config.yaml
vocab_size: 2048
norm_place: "pre"
positions: "learned"
attn_scale: 0.177
bias: "all"
tie_word_embeddings: true
parallel_block: false
init: "normal"
Each number is 50 + 12 x the weight over its row's rms, rounded and kept within 0 to 99. Layers, rows and columns count from 0. The size before them is the row's rms in percent of the matrix's.

# layer 4 attention query, 192x192, rms 0.0884, rows 114-127, columns 0-47
078:50 36 49 51 57 41 41 56 66 31 50 39 62 52 74 48 46 45 49 62 42 65 67 77 70 47 26 79 31 67 33 22 38 44 25 58 60 55 56 67 59 43 55 60 62 28 47 50
073:42 51 42 55 63 44 59 69 38 54 64 40 58 47 70 34 59 39 38 51 53 27 64 35 39 67 46 54 39 43 48 42 28 66 70 52 54 50 44 45 62 54 46 60 55 26 44 64
080:47 51 44 68 42 61 41 55 66 50 68 46 33 37 45 64 57 64 46 66 44 74 45 56 56 51 41 52 54 51 51 42 32 55 61 78 60 38 44 63 63 49 55 34 46 42 42 56
084:63 44 55 51 49 49 53 71 71 62 51 59 58 37 51 59 57 41 37 58 51 47 46 62 48 60 22 69 49 61 52 59 42 46 27 59 58 35 43 68 65 47 56 70 66 40 45 38
080:66 41 59 38 45 52 25 45 79 30 51 41 45 60 59 53 50 49 54 66 60 67 59 73 74 37 07 68 46 71 39 39 53 46 24 55 52 57 57 69 57 43 52 43 61 48 46 53
099:80 26 62 28 51 30 41 43 30 43 29 78 55 42 47 55 47 63 53 44 73 52 33 49 65 41 32 58 39 44 34 51 60 32 47 49 64 55 73 64 64 49 53 22 40 59 60 30
086:66 49 32 34 42 36 50 42 56 49 29 54 52 49 34 60 41 49 53 58 53 67 37 45 50 40 18 53 58 57 66 49 60 45 42 64 62 73 64 67 66 43 64 38 49 51 69 35
073:79 26 48 38 44 38 23 56 67 31 54 58 56 35 43 66 59 55 49 63 38 66 63 82 60 50 24 66 40 75 55 41 33 49 35 59 57 40 55 68 65 42 50 42 53 34 49 40
093:55 59 36 59 45 43 61 41 18 63 43 64 61 57 34 43 34 55 63 35 44 54 41 31 48 38 80 30 60 39 54 45 65 49 61 46 45 57 48 25 32 62 38 42 31 66 54 45
069:70 64 32 50 48 69 38 49 51 48 44 37 40 48 21 64 55 62 52 53 20 66 39 40 52 43 55 42 77 39 52 68 45 59 49 52 72 51 48 63 58 51 47 13 53 64 46 61
082:58 28 70 52 62 45 50 68 59 42 43 79 44 42 72 52 65 46 30 59 68 39 53 53 53 63 40 87 34 61 38 54 34 56 58 55 56 30 55 70 58 49 54 53 55 49 39 40
096:59 59 15 58 46 53 47 35 29 61 47 35 57 52 37 50 54 54 47 55 15 65 35 31 46 54 54 29 66 41 56 69 55 42 76 65 62 55 51 50 61 47 58 43 48 44 54 51
081:51 49 46 37 39 35 28 46 70 44 45 55 47 47 72 52 45 38 61 58 44 74 54 70 62 46 19 74 46 73 39 39 50 34 22 56 60 69 52 68 76 48 55 57 53 35 62 42
095:42 58 50 42 44 62 52 52 77 41 57 32 45 50 49 51 64 53 42 69 51 54 38 67 41 62 18 71 60 53 61 51 42 47 43 58 49 50 41 68 66 40 65 72 64 40 51 55
# layer 4 attention key, 192x192, rms 0.0635, rows 114-127, columns 0-47
069:69 43 51 48 50 52 49 46 57 60 66 45 63 71 34 59 65 39 39 71 76 62 68 35 24 42 45 35 52 57 47 61 50 62 61 49 31 45 46 60 79 56 64 59 50 62 42 73
060:61 59 37 49 52 53 53 67 25 53 54 45 24 41 74 47 55 53 50 51 52 67 34 42 41 51 55 77 54 40 51 46 43 40 53 28 49 38 48 41 45 57 41 49 57 62 52 52
071:46 64 59 31 33 60 41 45 73 60 65 57 35 49 45 80 61 54 57 43 66 51 63 52 50 29 46 53 29 60 51 75 51 59 59 56 47 28 53 39 60 49 42 62 64 54 37 45
080:75 45 65 27 33 49 44 53 57 68 52 57 48 46 45 63 45 41 44 61 76 66 64 45 37 40 51 44 32 49 39 69 68 57 45 64 43 29 51 42 62 44 49 39 59 62 47 71
065:61 65 62 31 49 58 46 34 50 61 49 74 62 50 38 31 53 30 46 55 35 56 60 37 55 46 30 29 61 43 45 67 47 53 82 50 53 66 51 64 75 55 65 45 55 49 39 55
103:62 50 69 51 64 51 31 45 55 26 21 62 38 61 48 23 50 39 52 51 49 41 51 43 65 53 47 49 30 40 41 56 75 63 41 61 26 55 62 58 58 59 52 42 51 61 38 45
082:58 49 80 55 57 57 34 55 49 39 45 64 42 62 28 34 62 51 30 31 53 43 55 55 67 52 72 69 35 33 43 64 62 50 69 81 52 66 49 55 55 53 56 39 42 75 35 50
069:61 72 41 26 45 43 42 40 70 69 52 65 43 61 37 61 36 44 43 57 49 61 64 55 55 23 49 32 28 64 41 64 54 53 47 39 40 43 38 47 67 48 51 73 61 59 34 47
095:40 42 46 63 64 38 49 52 39 38 62 53 46 64 66 27 59 45 63 55 43 33 45 52 58 58 54 55 62 55 66 29 55 42 13 46 56 57 46 47 68 61 46 48 34 34 46 40
066:39 51 77 47 27 42 53 48 66 70 49 34 64 47 31 55 42 37 56 61 38 37 66 59 62 38 60 38 45 60 50 62 51 61 27 52 68 56 52 63 45 45 65 56 53 53 50 63
077:66 58 50 45 41 66 47 52 52 55 39 47 53 43 50 65 51 49 33 61 60 63 41 33 43 41 61 31 48 41 44 72 65 55 68 64 27 27 59 40 32 45 39 29 60 73 42 48
067:23 49 60 53 51 44 35 53 65 52 58 51 41 42 30 49 45 49 51 52 53 50 55 64 71 41 43 70 48 43 36 34 44 53 59 41 70 49 69 62 45 56 54 54 48 30 72 31
081:73 57 82 51 54 57 28 63 35 35 31 59 60 36 45 26 44 65 39 34 48 62 51 51 65 51 49 74 49 33 31 55 53 43 78 71 46 46 60 61 61 47 64 46 48 50 49 48
108:51 51 61 46 32 64 57 54 58 61 45 58 62 48 15 84 57 66 38 43 47 66 51 47 45 50 52 43 41 37 45 68 36 57 87 54 53 33 45 54 31 47 51 68 53 69 56 56
# layer 4 attention value, 192x192, rms 0.0694, rows 96-115, columns 0-47
072:42 52 43 36 48 47 57 50 56 42 44 38 68 54 55 54 44 45 72 47 50 22 64 30 37 57 40 56 48 50 69 43 54 40 39 23 63 57 56 50 36 53 55 49 50 52 50 43
065:58 42 51 55 52 48 31 63 53 76 54 51 57 46 61 52 61 70 45 48 56 52 48 61 42 55 21 35 27 58 18 75 55 48 54 61 45 39 31 59 58 44 50 52 58 69 41 44
064:65 74 49 51 44 49 53 67 44 27 60 52 29 44 52 61 47 71 41 51 63 72 38 61 52 54 65 66 49 39 43 52 29 48 52 59 46 41 54 60 34 49 54 53 48 33 60 60
062:38 43 44 50 79 55 54 48 38 44 59 62 42 41 50 54 38 49 48 55 51 48 47 34 46 43 43 56 45 55 56 50 45 47 51 25 56 60 66 44 46 53 62 68 54 70 58 42
062:39 55 47 48 62 51 43 66 54 37 43 56 43 43 48 49 51 35 48 50 48 49 54 50 57 40 31 50 47 42 59 43 64 33 58 50 78 61 62 55 24 53 57 37 43 39 46 52
067:52 43 31 61 39 68 57 30 38 63 50 76 32 40 62 45 57 63 48 61 60 60 49 46 71 34 67 53 43 50 34 35 51 40 51 29 52 64 41 51 39 51 40 33 55 59 52 56
064:43 64 50 60 58 59 70 67 49 61 42 39 44 37 49 36 42 47 73 54 29 48 43 40 47 35 64 59 56 51 56 42 52 45 40 49 70 73 59 49 56 56 51 27 42 58 58 41
061:55 61 48 35 64 40 46 61 45 33 57 65 37 45 62 58 56 52 39 41 54 25 45 48 54 29 39 44 42 49 67 38 37 52 61 35 56 47 62 44 28 53 46 31 52 64 63 39
063:49 44 34 79 54 58 43 43 46 52 49 64 36 55 57 67 48 55 37 51 49 56 42 46 44 56 53 48 61 55 30 58 53 62 38 94 25 31 46 48 68 46 49 53 49 70 36 58
058:54 37 34 53 53 48 43 55 33 61 71 78 38 27 54 56 38 56 72 56 44 78 55 54 52 22 46 51 40 44 55 36 50 35 74 68 44 77 60 53 46 45 61 45 51 54 66 41
076:51 31 60 59 43 48 56 48 53 53 40 46 67 58 54 47 61 52 43 42 57 51 57 54 45 58 47 45 33 55 33 74 53 52 53 46 48 45 27 52 82 46 39 48 45 46 28 48
066:67 65 50 38 68 53 39 39 72 55 29 50 43 53 62 41 51 55 52 51 54 57 45 47 53 48 66 71 43 49 52 65 31 45 56 22 44 38 61 38 25 58 48 69 53 53 61 47
074:53 45 65 45 53 39 48 52 58 60 41 33 50 57 37 49 56 60 27 44 34 52 51 46 44 51 58 55 49 53 44 56 51 54 51 58 48 40 53 58 57 56 43 49 66 55 46 46
071:50 57 54 42 46 41 60 46 57 41 61 51 42 42 48 49 51 49 50 66 39 69 50 35 47 50 65 63 55 40 58 34 42 49 67 48 59 66 52 63 24 59 55 56 48 32 76 51
056:26 60 53 37 71 43 49 71 41 30 45 65 55 58 55 50 60 39 59 56 53 35 49 57 23 61 40 43 43 57 34 72 66 44 57 50 37 32 45 52 73 55 43 55 46 69 30 56
065:39 26 52 50 39 57 61 26 47 70 61 39 55 51 53 54 44 49 47 58 17 68 67 18 57 47 33 51 47 47 56 47 31 51 44 22 58 63 49 56 68 42 58 41 55 36 42 42
063:67 70 57 50 39 43 65 73 65 59 34 41 49 54 45 42 64 41 33 47 61 30 67 49 65 50 49 51 48 56 53 53 29 41 42 25 53 46 44 46 41 44 47 39 53 39 51 41
064:59 58 52 63 62 47 43 66 52 47 53 53 16 62 54 51 52 46 44 58 65 47 55 83 45 51 23 42 48 49 69 72 48 42 55 78 39 32 44 60 53 43 51 42 48 74 46 46
060:55 49 55 56 62 68 36 44 50 31 50 61 22 42 49 49 50 46 50 55 33 94 47 39 52 31 58 24 35 57 44 39 54 47 66 45 48 46 49 51 66 42 51 55 41 63 52 42
066:26 35 44 47 68 63 38 65 20 41 56 59 17 37 44 67 49 44 61 67 50 48 51 51 65 42 62 38 55 53 47 34 52 53 54 64 60 58 57 54 68 41 46 51 49 54 39 42
# layer 4 attention output (transposed), 192x192, rms 0.0657, rows 96-115, columns 0-47
053:76 45 73 50 54 58 45 49 61 56 66 66 43 56 63 50 66 60 52 38 49 55 26 61 56 55 51 42 57 36 53 55 53 57 52 61 40 37 75 66 62 26 58 60 51 63 37 52
057:33 60 34 50 37 53 56 36 30 53 52 45 46 52 27 50 29 22 46 50 39 59 70 57 58 53 67 59 75 55 59 38 49 56 51 46 56 66 39 39 49 68 44 52 48 45 58 48
052:42 53 46 43 55 45 44 37 43 62 53 45 65 47 53 42 40 47 42 51 52 47 57 54 48 42 43 44 47 68 50 54 39 25 49 35 50 61 41 41 58 63 35 47 50 57 45 66
041:64 51 75 38 33 60 30 53 61 65 26 56 50 53 65 26 62 54 35 43 50 61 40 51 71 41 36 37 63 30 42 51 52 48 64 70 37 41 45 49 47 76 56 38 43 58 42 63
041:55 46 71 55 55 54 47 55 64 44 52 62 44 42 75 71 53 77 51 59 59 56 48 47 47 35 55 49 38 28 44 48 35 73 27 67 45 35 49 49 83 61 58 48 52 42 68 44
038:52 47 58 51 45 59 34 57 60 40 63 31 42 66 58 59 55 44 47 47 32 33 39 30 75 52 25 39 67 43 49 42 53 52 41 82 53 46 68 65 63 60 55 51 43 43 53 39
058:55 36 70 45 52 45 33 64 64 36 39 51 55 60 62 63 47 58 52 53 74 49 42 52 55 50 25 48 32 37 35 62 53 50 45 72 40 42 65 64 48 34 46 42 44 55 53 70
038:44 53 61 59 55 49 44 69 64 56 50 27 45 42 61 47 56 63 59 69 67 69 28 35 57 47 33 47 42 48 32 70 44 46 70 59 42 61 58 51 51 49 43 47 55 45 60 51
046:52 55 43 31 23 52 45 39 42 70 56 47 47 45 42 40 35 29 49 54 44 50 70 48 67 60 57 52 52 57 61 44 65 33 62 30 59 61 45 57 42 66 47 57 49 49 38 50
034:45 52 66 51 42 60 30 63 60 53 41 54 65 46 48 36 63 44 33 45 57 52 36 40 68 51 53 45 60 38 65 58 48 73 38 54 52 45 57 36 45 45 30 54 51 50 34 57
065:36 63 25 56 29 56 48 24 26 65 59 47 43 54 35 38 22 30 57 52 43 58 66 57 58 69 48 48 76 68 67 42 53 40 64 42 54 46 49 42 40 58 56 58 42 50 55 60
048:36 37 82 56 58 50 61 57 38 42 42 44 52 29 59 66 56 61 61 43 53 46 36 41 46 31 38 39 39 40 33 59 67 62 41 70 59 44 60 66 78 48 49 42 34 46 69 55
062:34 53 29 45 38 57 49 48 33 71 56 36 62 38 41 32 37 36 64 63 66 57 55 45 48 43 55 42 48 50 51 79 57 52 60 39 37 67 47 45 53 43 45 45 44 38 64 60
057:37 47 65 29 69 41 38 76 49 57 37 49 54 49 57 61 76 54 53 41 70 48 45 54 39 35 48 53 30 34 42 70 51 55 14 56 45 35 58 54 61 29 44 44 52 56 45 60
040:64 46 28 62 26 49 58 38 64 65 69 54 30 48 34 60 30 51 30 38 35 62 54 52 56 59 61 42 57 48 61 41 58 64 54 46 65 73 31 36 47 62 54 62 67 52 51 34
047:53 53 35 40 55 37 33 59 39 40 39 63 57 66 39 34 71 54 52 53 75 49 50 76 33 54 44 54 77 45 69 53 65 50 54 52 40 46 65 47 30 16 50 57 63 59 59 54
046:23 39 36 61 51 51 60 50 47 44 65 40 54 36 43 52 36 57 67 45 41 47 43 41 26 39 64 34 54 51 58 65 48 63 59 43 49 48 60 45 55 45 57 66 65 41 58 51
051:33 49 56 36 32 65 49 52 63 55 38 38 67 21 39 57 24 55 47 53 27 55 62 23 49 40 66 45 34 55 31 55 50 55 50 41 61 61 52 41 55 90 43 55 21 52 60 66
038:35 53 51 48 33 43 54 43 33 49 30 42 58 37 57 53 30 48 49 66 78 50 65 57 56 58 30 55 58 43 37 56 67 47 54 49 55 43 30 58 44 76 45 49 55 32 54 80
045:67 58 53 46 22 23 48 35 85 34 53 43 55 53 68 49 38 49 45 45 77 54 50 49 70 49 38 28 45 52 17 47 53 24 48 54 49 52 44 56 60 81 52 56 39 44 59 55